config.toml
d_model = 192
activation = "swiglu"
norm = "rmsnorm"
norm_place = "pre"
rope_base = 500000.0
parallel_block = false
init_std_qkv = 0.0253
schedule = "wsd"
decay_fraction = 0.936
Each number is 500 + 40 x the weight over its row's rms, rounded and kept within 0 to 999. Layers, rows and columns count from 0. Numbers have three digits each. The size before them is the row's rms in percent of the matrix's.

# layer 12 MLP up, 512x192, rms 0.158, rows 314-407, columns 0-47
099:544509438561457537481426507510563482498434451519476498515498504514528531508482450455563507474533438447526518466470468460524518432502547524408465
106:496508423574497435445483465509498437485535564494448530542467501560484468458454454522429496495487534532506498471423456539543463558520485514512526
091:542481554486510501534524500528525460489443512520579567435466474402508524555579501517567559546529493438441452504453536468556517502491515526499495
105:482491526496406508509526510466494500557516546365557466481491489543509472539437479471528572503449484497515517487562474475530481547550448538499465
114:564457495480445452544501502475502560508553554549404486488409486532528474484478444539461536479514461531502503521479544434511561506476479528476612
109:457471518503466480545467487435512544579546485562449546531519550595529457528478371450512507537488527502490468522546591523495408570464494566464585
092:508440437487530476524533545525472487399579491534480541477519459508482419546443545595518459523427494534460448501531583504468466431470465464459487
108:477487518412486513476548367483506531419444518491483462426500489414467585528453523470477510440496483498491485524535494452522486474511521463456520
095:498465489484436569486466488473503588587530486480497501492508461531454475491534525476549443529376511528520529450464478535549517492519489504393485
063:505531394499476484507488526424514528490454454545500497514480451460525546540472485475393493498480576508483514449481500481478510529494548470473441
102:519532535399474484492500509519555449474501491521467496511499435523442504559527519506464494494508498390513569581536593454494459502533531509538570
101:462492538479517518517542434522519535537489439533517522495541406450465488452429412440522482476533486510571516536531488520559540530556503513567492
100:465504492556502518563421505519519540468474481489472509565442497560468535466400533518465465502458478601455447491565425476568537492467513503515524
087:483473546475585501498519556447586445473462600463487427518506497455480453507463446494520548496480530507484472536440485537530547560619491419514478
085:470508514500457529542533522490555543481454470470448490454497511494479503519477449457513534451492553533560476523413488483510561492522491506476516
100:545542534444481520559486490444503513536530512560438457544491495500510462502479520495509407543582481498501498543397457529527499474508511478528578
088:498518471488485536518470520530593518401476470463562500496478545426524476513483527533449508507509449497484488487502473478527456470547501544430509
108:479546498487516526490545486521506467451498512553408534525502508552453466483526568427524454495484525489536509424468521469509509557504407544495500
111:492490517485524580511558528485502507493584456490443567491531545566523556517487494511466437506533441531446429493525522509499460490487563486514486
093:521488459490453531529545517484489503548449505524478534478463514512439530498425537544484529462539532477496486461446444507512474508492522393485530
109:482517548500488466568510562520552478507563426516407547512501454422472483553437520459528513451523509515538543440513481495552545535506492461579482
109:462401501583475502425462587522485498502522574450536497550482476443589478495443492553479461529526490503414518495565469464495469479525552503555479
109:427487503469495443486432503380532513420453446498558443495471557486527540551576577407509488485504530476548444488495485439564582483500474498491531
083:528436475493523439455515508527506493519527528534513434519545458494552522550503460425460540493466482564530553530482514556420478413547507495499568
104:526514569494461455510476465461507500567523435452520546521534512527476517531530562506524526515510549498470584525542430466539422559432478483490491
105:473536514556504544510454535503490559524486459521569517465416480538520465473520529521464571418490469534519559552531575527484540571424475550506551
107:458517502522442512521500467495525485457488536493495581528530519485522493534483431512507492486581497522541540588544456497558518520471416507493469
104:426507572529501527541523577516509462509522443468413493464494484450535507541436444516526567495493517506498464541542579543512493433533431459436482
104:473446506503539508447489532511495394472468541527527535468476484517508428521517467531465488599518454477550448455472529428476484462523524482487530
105:527500511484446588471382446440539431487561448484462569466515515524509537508494495531485488513483500514478496507504516499441530516466487558559480
096:497494431559505446511438458521449510562452492520490482557584499493541507548498536569456483428564469566533505502499443499517523458522497515437425
110:507539480522516454507579444531593505483539539489506479491471497527482497471423472508488445457472485516555481508461502524467533481486533455509492
096:496471541497562478506581573396407386506517511520511480463540475487466460513487535484486531493534520469535522528533426520445459541470529472484521
103:504462500568520516454587521570436511436518486540529534504482522562539583525493508561508448484465476507466479419510470494403488509513486518551479
093:455516477504502468477622462551450519460490442463446504464542497528528523516490475468500553566500513550495561465490531491479508515516548567523478
051:442494462480469532453448512436503441521445455543445544497468494486507548547556480526501547495481458568537501505494514543521494527465542519510508
103:493583517598466537490522530476535516469552425485480487477564498568531489560478637456488537525546527540459519491494489491510461534466537487431573
098:535534518498523544534532454475469537528437478540484478514520443504524579464466582525426500543548420441486480496539464550518518480527477498468529
110:575429555450603486501496504467515625477483500506499528489458514551466496472496574518503486489478531506508504465546495500535513512440553495529523
112:508542517572453485386500494454504547513525495505473510476501527510589521586515491548571547444552477500487591515475535505491466492478511487525505
100:501563546524514525467532469456523507526488528464484461507499470519487521554558504557487500614494410458520485494585499498469463487498511434495504
101:465486504422503474487522531505572491475486481529561527558515505509493453467517460484503544475486519496519498428502469440522516419518553566517469
104:418489485557443507505517543435487527488485494468546475478419487432484476432415426542568506488479514544474481534521518537553536477470507481480492
102:560564480557517527500529506510525475578456463540476578578494449493500434436519551630513431495418548496503440487528479453488498514492566504524455
098:506473495425454534475478493402504458436516497552463506470517479514460548576467470544557515476561564515479516553476511481449500529496490508499535
112:509449511554426551463508426511507482510493496483517491524494442495424506454499454567504475453521474504501421461512397492528528480480444535465494
094:511508535513550459555496413522501503454497472504537481488505496426408516454555513505515547492499515473568483448479452475454517541533489519530465
089:458518531498457507488470519447569449538526468415445412477476524515497427452437569524556485563500515534467505504480492531512563463536528518465500
103:457458543554517508525516545604510411482518514404535478486502508488484538447489524456479486550467584499464479507513475511527567458582513507536518
101:487479494560491499507526472533484517440489542462475516526571494532467491525493514479427471530524495490531536467444543504413496516473587462439477
107:504470536545563552484406530506514380487502463535507486486511452509539479455505481556457508455495533491426507566500490523491466513505463446500506
096:493555561476530517459508522513501513526429489493523453488533522560551454539512444470455572436474563523547491476544524483487386510483517454447432
105:489546521559500538514520524533531543494444514451488445537515508481450541481505506497541536496465459514507539562515488540536536519505516452417502
106:401543530485479453488548477566501554474500597534486553492506539514509480543526523456533495492484451507602436573525546511493452436453437513527550
111:546489571498464522509484574442525472515472474484440481535555477498565574423490536554483462535459556596457487467505503470471542550538430441570505
106:482492463527525501544539569439484537572458504467515454443492498540454500472523560485490543475512470454508474480480506461459500566467498535545493
105:392499522492545514517555507533462470483525509466454542507495529516500508462510478571376427437556476466529581520434528485522506507492546509510476
100:444442501501491533537589495523596499482510552445526522518476464498546554440494498449474503469443463446520513441483511459517484521483463462517498
100:517483424507545403493520494583515487455550484486528471499460558433519492480535564541494489489411459434493482488557454498495519512538413614558569
111:461480569549535509460434538499525467507523502431583515543481501478510488509493483515441510578486518586480503526523481514501518541482443434524487
105:571487402542562508431481486515517530475433430522512472490486453525481470531492498581455449483539480498544530486450507537517518523510418471517537
117:475506466456526452500515526479439507478471447480483476503562472524482494545487486473463479567483558552482546533458491405549444596444523510468509
112:436512476535456484530428440525450493548488497457463513528515506536477536450402571401501429499427509525509552481470504493464501488487545492564456
107:517477524528518441492530513509520549488421453515541542465456458521508504507451522520454501420471454569462531562544587498461541491504486543524532
109:501555460524494518508511500433489473467475528505539557462499450484450563458505518510481577533542405487474534496484510480523572526532504383443525
105:453527436522496522524547554452519451501520452539470529511462472501493500534572529567522432564531515500491559517433552524502514568492539526468571
106:482477478407550416480539473430440431555445507455445454488521462521517468478425544526469560620465500531511483566470575512523594494502481549559526
118:466552590584499542503485514480523461545484502491465462596505555457483496434460519542444418565552531536501419475510542452578511491430491452536514
105:487483514498555494549497512504545602505476442506551468470545453558489405464469559499448468576540439464478503539508533492411540491480503503545549
087:534508508563543502472510528603450516490567509510472385436553459451521507447566469461512524506500587501472454559554524473529557461471478543510448
094:544464441461490490500521439545487366521487516500491546468485515521504456568425437500456467492483552521528503509570538513516498500525497523473565
108:413449487506483518473564569519516535578509459520488500462511525480492526551541535508527544485452477541493490530550406453528519503477487492514511
108:464459531458452484436476475479547516494447586489533450493490572494492495509486417461491455497510508509528564563503498488492576511538489522545529
107:476460493494439551493433503544468484455524518495520584499541558436525529519540517482577497545548505547511498438462461539592456516457504441508515
111:427504504398482459473528539594518495475467489619516569462447521550420539517485463495491465519502462496521553533494392497487495449537483477493513
110:464487498487561517507479559499511518473476442526499478466523513439517477539462472495465579525449487467600509560527466561473507565559522433479515
079:454539428550516447534462569544482508444550511511430514527501520431457529510515487434479526570461441525472544537546495461502483457551441477464542
086:457550495533509539579534483449520483548439546504477520555482446467544504504531492500487546560575500478524517458549486477438476523485519543518428
110:508494493459444545442458553553497554514505489495492497495440459472505536461466516406540500458543504570479535557526491525443525533503517555476501
087:535527471468521522529510503523587520456524527549525591516469455485466487531482548506497529514526524498584422541432502447537555504465431509542565
070:452536501549447429512528611507521501541530505501481542507555477480526546514481510524465521456467504560490591560530532569563525522476518558507503
102:481465534431477507544493471534480600480491605507486506460475498498485488509520543498525519476484522511478529525548467567536563518498497510504522
092:471500481448550468548489488525562574485575537508504541590414547558528512537422483496546502570503566577535520469552481430459422483514498513516565
090:539466476489518531530506475491488540531462481505462534484495509477504532451494526564559463491561494468484593511539526509522452436502504546526522
099:516488457467501452528480504510479501573515539522474446460529413396510449456525447446525532482457470519458578557475547426470474533467513450482477
100:477453479575481483511498502514494505492493530480547472440490509507431512467503510465525515534479560501491535554550529437511488513462510599491593
102:464487473484475541437554518504619490455484583537535489558542507516553498586471503534503406576481512480471525466546505460500522514483419440477553
102:594535455517474535589565542529505526463475511548522548459532533508489495586462486511533486521502535531455542455452526478514433561525433488496567
102:463497559468482478521509486555514437436456535497469451446472566507490501497514529499609546533428473577543496528504444477540548496498567500433594
102:489525566479492412521474493499434518539550527561432480537460472405533497480500500524514486466509452480466485561527472501435492502492464572474549
111:503474457496575544550469590469484511470479492501429504514432502439487472594576516494476492565487477458506499485545524580495448496491454497523437
098:585547545478504479492543547629524522570496504493462543474498538535526513490449503510547552537483531504490472524461476560434540613468457612456495
082:555477497572504475484466544468540505522513423498486545449509482508471485526594486534508502557494435569454505453504454554463440486533485577493542
092:530528510502478521485449478480547596526446452439537561576536527482569534428580446519477543501508523528451546435443496465499513491497517478456527
# layer 12 MLP down (transposed), 512x192, rms 0.139, rows 314-407, columns 0-47
100:424462549485497505545517458444487547443460522487601489534561538521487520488511553436456571507512482440520495542474503465491520558544505492454474
104:510498516544510537482455444523541531509517465512537487533468511481538510470561525463429576458523503549461483535512555451502508552484461419486554
096:450541535543507473559532454515426523455493527573556517521490528486429499466458484426507532564498467487479503472526489516454560546587454520478510
100:486492542474483487579508533477451462522495530546498484493536458505567563526545425465474484523508511493510476510481524500518572550444454482432438
115:470470502433537578456511550532474452518519476559438467495462491482500538465543562487448612556416530521504468473452481440497499508497499530500493
105:515497498460449525476509506488491528466561475462566513503572599484451520518521463446505504483490546514477442530453555528414463551529462450460480
097:447572531513580461531535484536507458534475530471503482515554534605492508459538484526469567542570535554523498516488545505510517408542514444479527
110:513471492537510529488489461518558479504585440396546472440555421527492462429549543464452521494491573516424516602490532552486495518472500385496439
094:502517571436502485472535499417498498456502473526424517476585546500564524503486487489468519510470500499552476521498471504480514516574527466548517
065:575562558516474556509494455501510511553490513516437490513571424470436529444545455544546502524481520544538497539468432544473468525440606496510496
104:485466507534445523489482489497472567489466479555505539504528462493483448445493446516495540464490489472454562526528504516507488528410602555530528
102:557439542457478462488514595463474525446491544486485543534480573532507515602518474527514522516505508459446535523467485498436457522491527526543543
099:469508480535514506516606464562449500579514518517494470516428489465464487519523484520516446434431528527461523501457489456524502494424518511447459
088:495577513484514522508523388478581536510515467420460551497555439552538494520482461467492478487510434507442461457526559468543472506537465510470488
088:475526425470563547491430503514545435392491474532567501500507511511568447486465484445438511527551491493500472558500515543407533562531503415505531
101:437470528429462473540543471536482475555524486509459440539524506541503459494493509463449544495481454532470508503491499480503536493503506549551526
087:430472479431522490519563480484516451499424413482496418534453466508483542454458516483535438471444460471537457533525562490475535534497513490540557
105:505484568560481475560469438501566498536523467476542470478396509470488467527563408422445514557520531500517469517503494532525444491543470461470495
106:486462514503520435538488436503556490469493530464539513464450528444500561449481479513505452484458501451501533549469495448518536489485552542483535
091:513538450474511457484480505463549463501466457517494564435459563603506505516519501532528499538489505563543480453516516512449509480510465530541532
106:484428509539460570522578493463538527432474476459524482538522483555471499441522574512506510476481480503410478513445590541513526512516443501553427
106:457518510539527497575572455465519484479477540532497483517458478541500462564488425532479461555547569505501500519509410545561503475551592527502494
110:474545481488502420457526449455557548524542506475498489485473547503518579518435446550449495471492511527520493476551470531476415489439487474485509
083:516496475566504484573450482467520533477500449504499518493503538459473581486441588561427601530527556542543441477540474419505515497480474480480431
099:449453426507482467608491444461543420495480520434510495487506542570472544531488575514551505451531519506545557476536478523494579450524420539506512
106:506550479536513540467465542484517493491511494450476542448491430497438578441515534563511497530497428531479500542409517473504443490504509473481483
104:457488462490554444508452453475494488482471536517463524439550552500508510476509521435451480519487486502451458491451504509517439490451545545430441
103:529482457423511522447487457509524477561515503474416460467522518451485485512481558469505475445431549488502407514510535455494546485421564515512493
098:520480481505513492550525530499480547491490434498539523498539489442592568515547495490486554454522545464487447495536485522504465525468510455551481
104:565489466476454466463473485471493438512517520518507506504460508497480525509438471452491458492477483539531524580539422438504509545443524437429452
094:544592517556531461578496584476496522441445559582503478498512518541531521539454555478497517457487486548476520549535541525450555543499492502564518
105:469460562514532474427407499512497516553523441513484496503502501502503452472469462513567542537590537481464563437489555573530495469508549531460475
093:538445461505493469502496509554415541522546533550468534518509493566490582517538434532456469529494435508460441483477423535564507498483525534458440
110:446504513560572445421472470482457455484457500479566518552533458529491515460474457515470507469543502557496455568472511547523513473454513425472503
096:508521496437497462540471516551432460514507546513478464419539469502466438574452450561459501437564477553464467482490477468501500535492499563486528
063:523535497476477488476516592516471522477480535538472549473516495519459510482509459429535569484537510548436469456520412534512530534432528528498519
100:513508537508414539484573464478456509457525539505527499530501459500492527496470502520562558432533491457572503571432491496474486465576482506528583
106:438522553489441525513414531488524519472548528505548455502467501525477462467502430507551490445458566498512463481510480571456411482519501516537510
110:423469520494486502508514532501441518477513429453454424518521499519553494527501518510513454579511512520585529540498468444493453598484397458492482
108:493510512440472479511471484525506509505468471548447548488508443555489484519518552485532498401500491475437549394497536489582483526531435422519541
114:509456478506537515461582472466457464481456505505521445552459495557479541523446592552527493499424500519501482457446467476563455489468483482558429
106:427511591511518495501495514510504524542527464528505530521495467431489570510516536505505530532557526530497487489470478491504481500553468455558546
106:529498501547546539531521478506495517520549481537612468492509472553515491511498456525461519522519448414560460580480527522471501474446444543416495
102:508508534489501495511481565502442567493539546512572484426553463496506413484512487543478477535552508576514482589450554493494463497544507484489485
096:568525548513571507483565502507510475475467537566474494563438445529468542540499460490514524455554518454532552516563516574489472470510443498551579
108:435441431459561506544422436462509484482507438517435500492472522399497460419537478450559504476468518427475520557479553457500474478449466470517485
099:528551461510500539538530522528440504567501487481514569471460510514497594537448459476560550525611512544484524483485464504435526446509520508483510
086:517481534555521581516493554502421575414464515544568559451490526547465565555499518482470472514505470452479447448534489607446532518554498505465498
098:509455552499468475466454394489516515547528535529515495553549508548537384534509439506528483440520545531522440481490543412529552558544461520446465
102:528445489554431523507561460461495544554509523541549421513472536466508489527495509585528492456435566451531582503459455508513488494474449529480528
102:441535450496535573460540478507503471449438527475509459570573494510420489585560512513484409502479513450551429400477486465541494482510522537490529
095:531521555469537540496478481533505516479526496478606494533515510423471505465586516509414491483522513530473452582494412452449466457494483484516587
104:417485464456504544497502482567506506489405489531458561473516505564431563488474545478503505518485525579556518561501453527524530488497488552503518
104:542442462433431551558418490512482511525473481527482464531555459404520497473455478499470580541476491534526549499525451482475518500494506549524569
103:459525461534553538427520535480498463425463498476452515571535501525450517459460505499480406579522515468491589487509493541486535534479552447506507
110:450561535494469503494528448518524451482465522478594576462570533500573464426462502523560468469496478469518422421512569528504441545467579521487513
109:502453481502468529598499491482530550520565578465546455463468470497515447544479473528483523524520496547473458487478525475502486513531547458481503
101:521518472453500441533473472484536483481475552452477522448514564526493503460504498614515544526513436486508536531519526416447408391513491552415597
102:502531537552517593562531484510458565549514446448520479555550503532499462551514536507504517518539473504473556562503533463526473480516423528486483
111:494514512490473467526458502575465498421559554521481489400550453496478497585495488562519514437497496562447499544536549552503515439432444497479534
105:497479526527450535477492530480517507494429450439489451504530543486455502541428469449506537576533481488514479590498540497497520565545467543468513
103:537486546510540535498583463464568539460518527500514499493432497507548492495517520549415454466492506511505474521482532501424553465554451444489516
110:470544536602447490564516437506523601472514536494444443477479410480580540457473617539476479484518516453438462474468509366505484512550440504489463
105:509515448496588514546443507546453458532600494467475495468524510600437560548471498552420540505427480515505468536460519505519521473537563481468448
105:507476556418453586460477488497484485518519509500476490559511554436454490483529457504510500508461506497476586465529568501498525584466444500463495
105:491493532508497525478547478522448564490440516453530426533567522515463514529581519480566451456517546438503454459497477512526507488445442511468550
104:514497564545504510464497601483417469520520529427510480490498466555500497536508435511482448479515448447577486509482502558490476467525566541495550
115:549491530519511477543486458410505465554496481485450467552518473553569489546557435501520519421483441445529493496540555583483515474471443500493467
105:536453535519496522520549494530572452504502494520498506529485576551397538538466472549468480505497538482513572541482520452450651454548410473578503
089:491503456475455471498473527499485476483521573528534482482512473524454487423517479533475451485463613473541480425445520472477476518474527527401567
085:451419555514484481490539498422519569492489461554457513471443513409541464429511557458465483501516481459507472520491530514489465455545506496481498
111:484415447548531606488469546516397457462538504500479491515497499512459569508541526487474475459434452549503491416503490494543483507500550477546573
110:435519573527466440449473572474507545516509492450552478539624495561465465497476478392468520568522536540556413505456527459489474494493546450478527
100:523473501419512463488552438471593548523519532430443495523537498489477436430443466468550522524492521533497494524460470524478482544468410580543528
113:535503472518500503519462447448454495547528533438465509485461481449497526514469457606521462530530417462494467475521544475540574592492494490507496
103:482547499530505513480480489481472516483577476541449435463514500472495494532436504449486506464503519526521461469544585532499498533477499470485543
083:513491526504554468452412507553534531482558443543544559426501483580470523494448457539542449512524513476487546447444457505459522542528514486549491
085:582546508492536419467446541511543513488506502487504452450483499465473470508593597486553504443442489462558473571466473510522460488511526449539502
106:522507512512565479510542516501477438453545477488570454513489540492451457540480477578534469512505501479530471501572441443466499542426434591555521
089:535387507533532456496449494568492445423417523537506508447484521433531523424516501476474504479564501548482534530498492555504535529475508497476509
067:531466495550516554406572471513515502525493481429443502537434524436519450497578508552432513415454490551420523495516495414495469497504476518504471
101:524527514530520485454479507461509476496521524551531482532457568494495557534531431536514503498532520527518462486437498481471447453482470469462480
097:501396579478487481555554521488464516509501459502476473573475481506553502517493473475525474449562557498454466508523501508537441541528455434556542
094:490531483530555551504463491523515488495529398522511459493540562448526527439494500493541434504516503490484476481489492493483490421506561451432509
098:498558537447461496494508497494463507530469607501462513513519450467554476546479525543457594468560498457486489463516458494573537546535489564504476
096:415459497459506552536487531449516493477500485542525459501471484508452459500568535524495562503533461479546525549475491457418470582485531593545598
099:476589549535498608472553502487496553523472501485492540475568565514500522457535557508463533493493453530484444542542482449498520566430500488503486
100:475449447455491484490497580462497490608532438509487490493527518565509470473497567465531542594491528540478478485513508564497517506535433463507456
101:528563429449475472543565568549531518458479572524465558510447535529549469557490560507450490492520476494540536556488524452490603549527482523475451
097:469466484534516565529493489499530404471504524558475490470587451563469472411520517461500419494452534510495517465464457499524475484479591436536481
108:477510492470455491385542499477446480448404508543444479512488535490506506466460547481479479447503457547501530550586501482573520495434496562490571
095:486497460462486548542432507468522467511456488517556497500451486529458476441480484483558540562538503544420530478501460502527422388498566504468555
086:545549430567486494525522433474443522463604485495420496466485509508436533500475507572510529530491550546465501474549459514475506579555501480484564
102:494503535565517410562573444458472527547483556535508438586486458467469507490527492525543508546514464447509477497524476506509523468514455474483493
# layer 12 MLP gate, 512x192, rms 0.15, rows 315-408, columns 0-47
106:532486411516511527461488577469577516493468442545466562523501514487525530483461553471493592475549578510526504513527484515491402464522473497515466
088:534522480526453480572492481519475430549412501463568456444529443494462520621559491531538580430515485542484481499503488501532502465455450469498577
097:491473518486550533472470550451444485554482538524508435518530523487486505436455447487413430473542522540512551474603480501531499428529520411512520
119:484437508442498454550536500415552520450449572548475511542460560520476524443469526505406512497569549571587501504525460485546555540447412508548533
118:486473523458553475527502477452537420478510552452549506442443533535477512491448475499524512487590545470559507518553505518585472417518497500554547
103:582417480439524478542486515547474546562524459439476488553449492471515512487508465445503528510543479496554425522472483425583472592474447529504569
115:447505441549508519499585486477483495510440490557498557557510505474477532545530504544520459544472545504553475499546492501450455483526537484493533
089:395509492492460509489510548537492511486480537434542548523534440562387457541525538536552517551516543495487477520501470525532494481471430534548516
061:417473471453535544562549479455481444529491476514589567469542583506486484559507537474518488479522538416488482529490490504576504515491494450468531
102:518456478465435556531478475533463464513479482453559514455522544573521481394636541539514530521465524524517394530469440537520486479494497475561479
104:542460443418523555502517490474490533509408520516483513477457432477463539529472440544526472428532534513510572519438541471469535568507520410486467
109:524400574573524470552477497480510493478546433540528464481533530532497544473494448472430462496506507470499472482567547483493486424457465487461483
088:567492462469475560511494437488534520495540500486453511527575520487468518446477476472537535519457456486602506548485505444483492472517461459484484
084:480475541445503496537501562559506414471465554529486485527411515520522529457556520524510505530537553496456477561557529430484516498419490469549488
106:518468515482494511527583407542519548537524425497427450579510484486499484536474589508493451450443479543507564601464459555539475473565462567481505
086:502479519465408475570451438523534529499496417456471510518538561521573484532513453545468510517542491467465524535466461551460447393440505467539463
100:472438561450456452519441509533462469506481559489525465563436562488495555514497416521499518538520476467521414454490529460446460505512473505433460
108:490524524485521542509513457527504496494388567550587503526533420496465460567540491572468457548528402539525502485465501466539472519530490440528517
088:476556483460447520550476510400586501451477512535519560516506458495506606555564494601452509463523465532447518506449444514474492572547557463479515
112:521535506518514457475402514489515475506472502464498524543514379553460499453549510497475510415472461545493513565477480438474504511443495438576588
108:549476468473521483496565554598464502564499543516519525544485526515493478496527519512482515568481514440523521465445543531490430486451516503471555
108:504481467509527476519478498492521567442516515507496466521514518464520458475515421541557444470517534506510524471439510455572495511511453455573475
082:537476478483519464457462422539558498505471482470498589504506516494478499541496416507443537533541482570540470537522499540497392460469469544464554
101:435497501464450442533400489541479478594500513424546499515510507495513561486516438473546458533442520476509540537488491484488468558514527515483504
103:429540471485503472520444462516564497596535490515463571451474451584468486542510508566456532462529529432587447552532553494488467493520558465571569
099:422458502545517459594491520537458536563521499508517502469477547500504545467526507483464470481495475487558576444466546596492554527550573526496491
108:596462480502434420539469502462552460557430469517490498517533491498465512421504428453512513496524478507501522527488552564458532486437561453465495
110:477496462401455513479477558498538514469526561499500406545538580504548548431457525514563518520433502510540458441405490517508508538511507417492546
104:521517480488525461548541501523500600433478498472541431497461476445502452483481524551563543478547555488441505510510490487446390555506512538471471
098:438506465473537393503536525511548483561515544480520521573550539504500507478443434556475458492434477480506440454589480521578502468491453482496559
104:511472461525505497447560501487469504537518484520557512552523416490553508417429529450542483562455490449537492442521484560569533553507517525481482
092:489516464519461537490518529443419479541472431511544521485585420531427554555463532482503491496540555476465531474496502547446535498499576461446493
107:537473492479557562539505482479525515420536473575553504490526493462455482497502461546435488458538571457535449527510490544542537503504457537474473
096:465496552506453502507515478466442520516472531559464573479490503490451544442526512458476479466531575562469453485509483507502509506429515458459471
062:509499459509473536510424473433546528546468429518484565534438535485513543455505469539473540461422526500518428600557526557524509533481529496463534
105:474433435463588417531430502479468518526511523502479518538507519444500515464512483486482437506483443476478466446579440538469478546530537454542412
099:472565462551517452524497513497521455473538503498533502509489507480555409458497438515427544515506525499433573414495444536427523537519468505504476
105:512406515522533525575537503512496549402497490485496479521519541556536520527454487500534548528512535546571544481446516532573457493554507465468474
112:508518435494517453503477532504524529479467430518454405513584509503489490563442537516471530482571558461530496506467531541522496515494548499514454
108:453489455432459477550435540506448478545447497504513472537581503441465552429469454533444483496469530497507562480490443475464482550481501458479573
106:481464482446482463508505479507589573439468552494533530550596461569502498491522457458557555526499532567565541493521514477497488542529567454541466
106:451468492507560551475506528528479527501422565421532514535486469513512474451429533485534467516462554448459556484489552485455464486510478500507514
103:449509468504506452480510475540543513532486525420442441498432549525521554481492424426496511437489541443552481498509537447522532511519511412532476
094:495502484505494430542560448495518521504461517520531505586568475463445477524533554507508491491538576420505507492535534545515510530600477525549467
105:529496515497515508471520539513512496581478481568539464481534600448488465401472466467447527479490509500517417516520522446544462510527522450519501
094:477530469502414457532509503492514441551526503534471495471462528511563548520471471524542479489484494541498437521461455562537485487548478499482563
089:529496469470510486507476419449531498548550459553464537426523540466486500479518589493493507477450572484536512547518514495485451542518550515512481
099:558488567507502520456476516588484464447529474488473469526579443589520522536510487482533535452568538569550462536457524498490435453492548452463519
106:430514464502486540576503422510486498507454533525561468494573498487481545453579484508502479443518453520524561455528546554528511573533485485540477
110:544475522542493504519472583563526495493445473503590489561514533489465449410511470409534492461439482585488480469558485520493554518511529475513511
102:484474517433510529497519462550551455511446475465440446470463515516562518483470422532433488517463518538503500610592420541500507474469521475508454
111:506490476501485430504525475418513543535501460514532518476457540553415508470499513515489510501515439528566472503552422455580469468457535500496490
102:508500443415449466544457482536442495591491489513530466604530429499463512537517473550480530516443487553512538492532440449511512531541386470503493
108:486480491494526481471541417519532480490535476524466499452483522433481517447434460556493449499503486451556565478438531585544494531478523497475478
100:460471475624494521527497507408448487466457521436475509493430513420534484470479545475479515517469523495527472454451457470514470498461490460524488
097:404475441460522550487419465506481478519459497438537506503480441595482506452463551500440460538541491428525509558448510515493518443520478509584511
107:478476436436421465435489484494558537459453531497429482505544493510493554461422487518481473511499491494516539526456499497482500469486488539459530
102:464518440379561510514529507499462514480499491565600550475485437508452608479472526485538436514528515505509467526456546478488459531444463504520501
112:522533497536496529502423532526523543458504463526485516518427451432478449457550564524513498601510564567583516490487556546484469505520576464523457
106:463448454468509535612516528488537543522514434495466485492438510462460538517481432506445432508564450467465407445533582496503505537557487495566541
110:500504513458539537475484470498504552515487535449502501556450500532528419475436431455450478524512463484541589468518491505529528492587523476467557
109:509496492544480508498514422488484506456483520454476564530563521539413559551443537449455421518506468491516543532533459431505517429483522476489538
102:519480495527439556547470548471522518520565491460485456438583522507476509503461443569525588464493485423476588499584425457503475457512595380492491
104:461501498450457496460487526488515486512468551564432508491546478472474582454458514558502424458509509502483477484452580476510580467509502474461476
100:485390520555529555524434560507462576481497519510435513565443591572542497477518478493488563490498485476561481482493550463513496480474523454536412
106:528436505519529504515530447531492562531520495540557506476468565455509477533500479420534444486552499486508465491494509508461451478484524460526448
118:549534392459491503502484503483469584486480520520488553514501518493509448557498456528454523575506490498480481548477537513471458498520481465532488
107:574525514505527472511513539469556478509485516520462496440507475508562563496466466493508508384509528445545482489541471478427480458546435494560491
088:525503486414519507519520475491482482521379450535440511485459453503547573447489508506461488540481477504467476501544515582483447558560455534521541
088:502487531455410472507564443486488589510497506553489462491482503518464533451520490402531592476518483483521451475441496492538452463501479440460456
109:496413500528436479501401555459498548502477604469558510528550479519440520545548457493499540536498522446519433487520579473455476495604510414467550
104:517519493472545442542535424493495528558494550467495527511515503466516489483452477516509485477538544462418577509502499534473475564480509521471569
103:530526521564520473533527511522459499509502455431485510491494408530524515473581554554503526486534486549482492476443540559437486500554581513483525
110:461554480541506487570487442501594539487475495477522541523518484533464439583506519539456523568454544493470527506503494461470585548550503415468475
109:438474504470492467511405504459532547491537463559499509488471571490428494524480498542487554484569565443483464566490504577478469516535516491478444
081:470456479576556473520572521535483451466532544495422436569491493619454570544477555582537478623531513512556433507530455561414588519461508479486525
084:418495534539606526505522457558413482521492511544518508411510503494503439509519449492446480503442525493493529529507494432532488505488556545495503
104:527493457504542511590529446509510505530459476515463479526487522539598444479443495547445595463513512438498439547490497416526532488514515533505544
088:513541528576508517488563496461541538503506488468501524464502537552570547541486480503523524491425493414554497427478553461489480495535491523527538
068:494526536450547483566524501495448481484482530491460482515484495436477530556435456508508425520504489496529495530459455501503526492469552542460420
102:528497556485507482457530460453494470544512517511512515497547485494544504462502507516592503430484460539479477494549484474483572473519509527510472
094:464486483480496564523462473475471459521484477525478442532464551472446505550538530449452516540572516515508532509505437489543537506606496456413480
090:470499442552525515516476457431560454539485451486518490515468527445535478499531499583529406489494514455523471459519514544494509515586487502467532
103:380486487436496548492489481494463436519400448515528487514509459545455502486454483498537408438480525474441524453465467471485446473540442485454569
093:546481559461445488525415454526475512483506455497536538532576529580453504528506486477457472513502503524552525508465539454522590500521525458499517
100:511426446458467516540427544459528457482439468482590478504509563463484476460500434520436497499427448528499483573451575493534566563552439527494525
107:464479487480488470484507468522511527515527426491396474491553521518441498503493582501489467488508584461508466518523472487485441587407504429461489
099:471526450505478635560521477463494575541560485543506488496527568469460467435523544483484437535501480415519492480469476557480478546522467470471480
105:471453532547521484502438440508516486497489494464505538484504491553501553454459555501543518519476516526525452439540587557547572519521428516510493
117:437473535503579494531492556514556615455529478447540521437499462505517550514441444496450537447562560540462523453444516515559523494483514513603496
092:492506536499482414470528527426521521454485474490485482597408424507461475575503451462523503490497482535446528464462524483479469502507493491529590
083:463442508528504471449464538511507533481546510498472529530381512473485479496490546573413493477486490478473468487522514510496473504533520475388449
096:492542487493528515485486461465508514552469475519559556549498612483561492471572515484480562550483543497499505430482468466515455466568513491467403
099:561471509541525505549524499479560556529519461561446578563440464538520440465429510492515491527529475563508521456506513528454498473455534437501450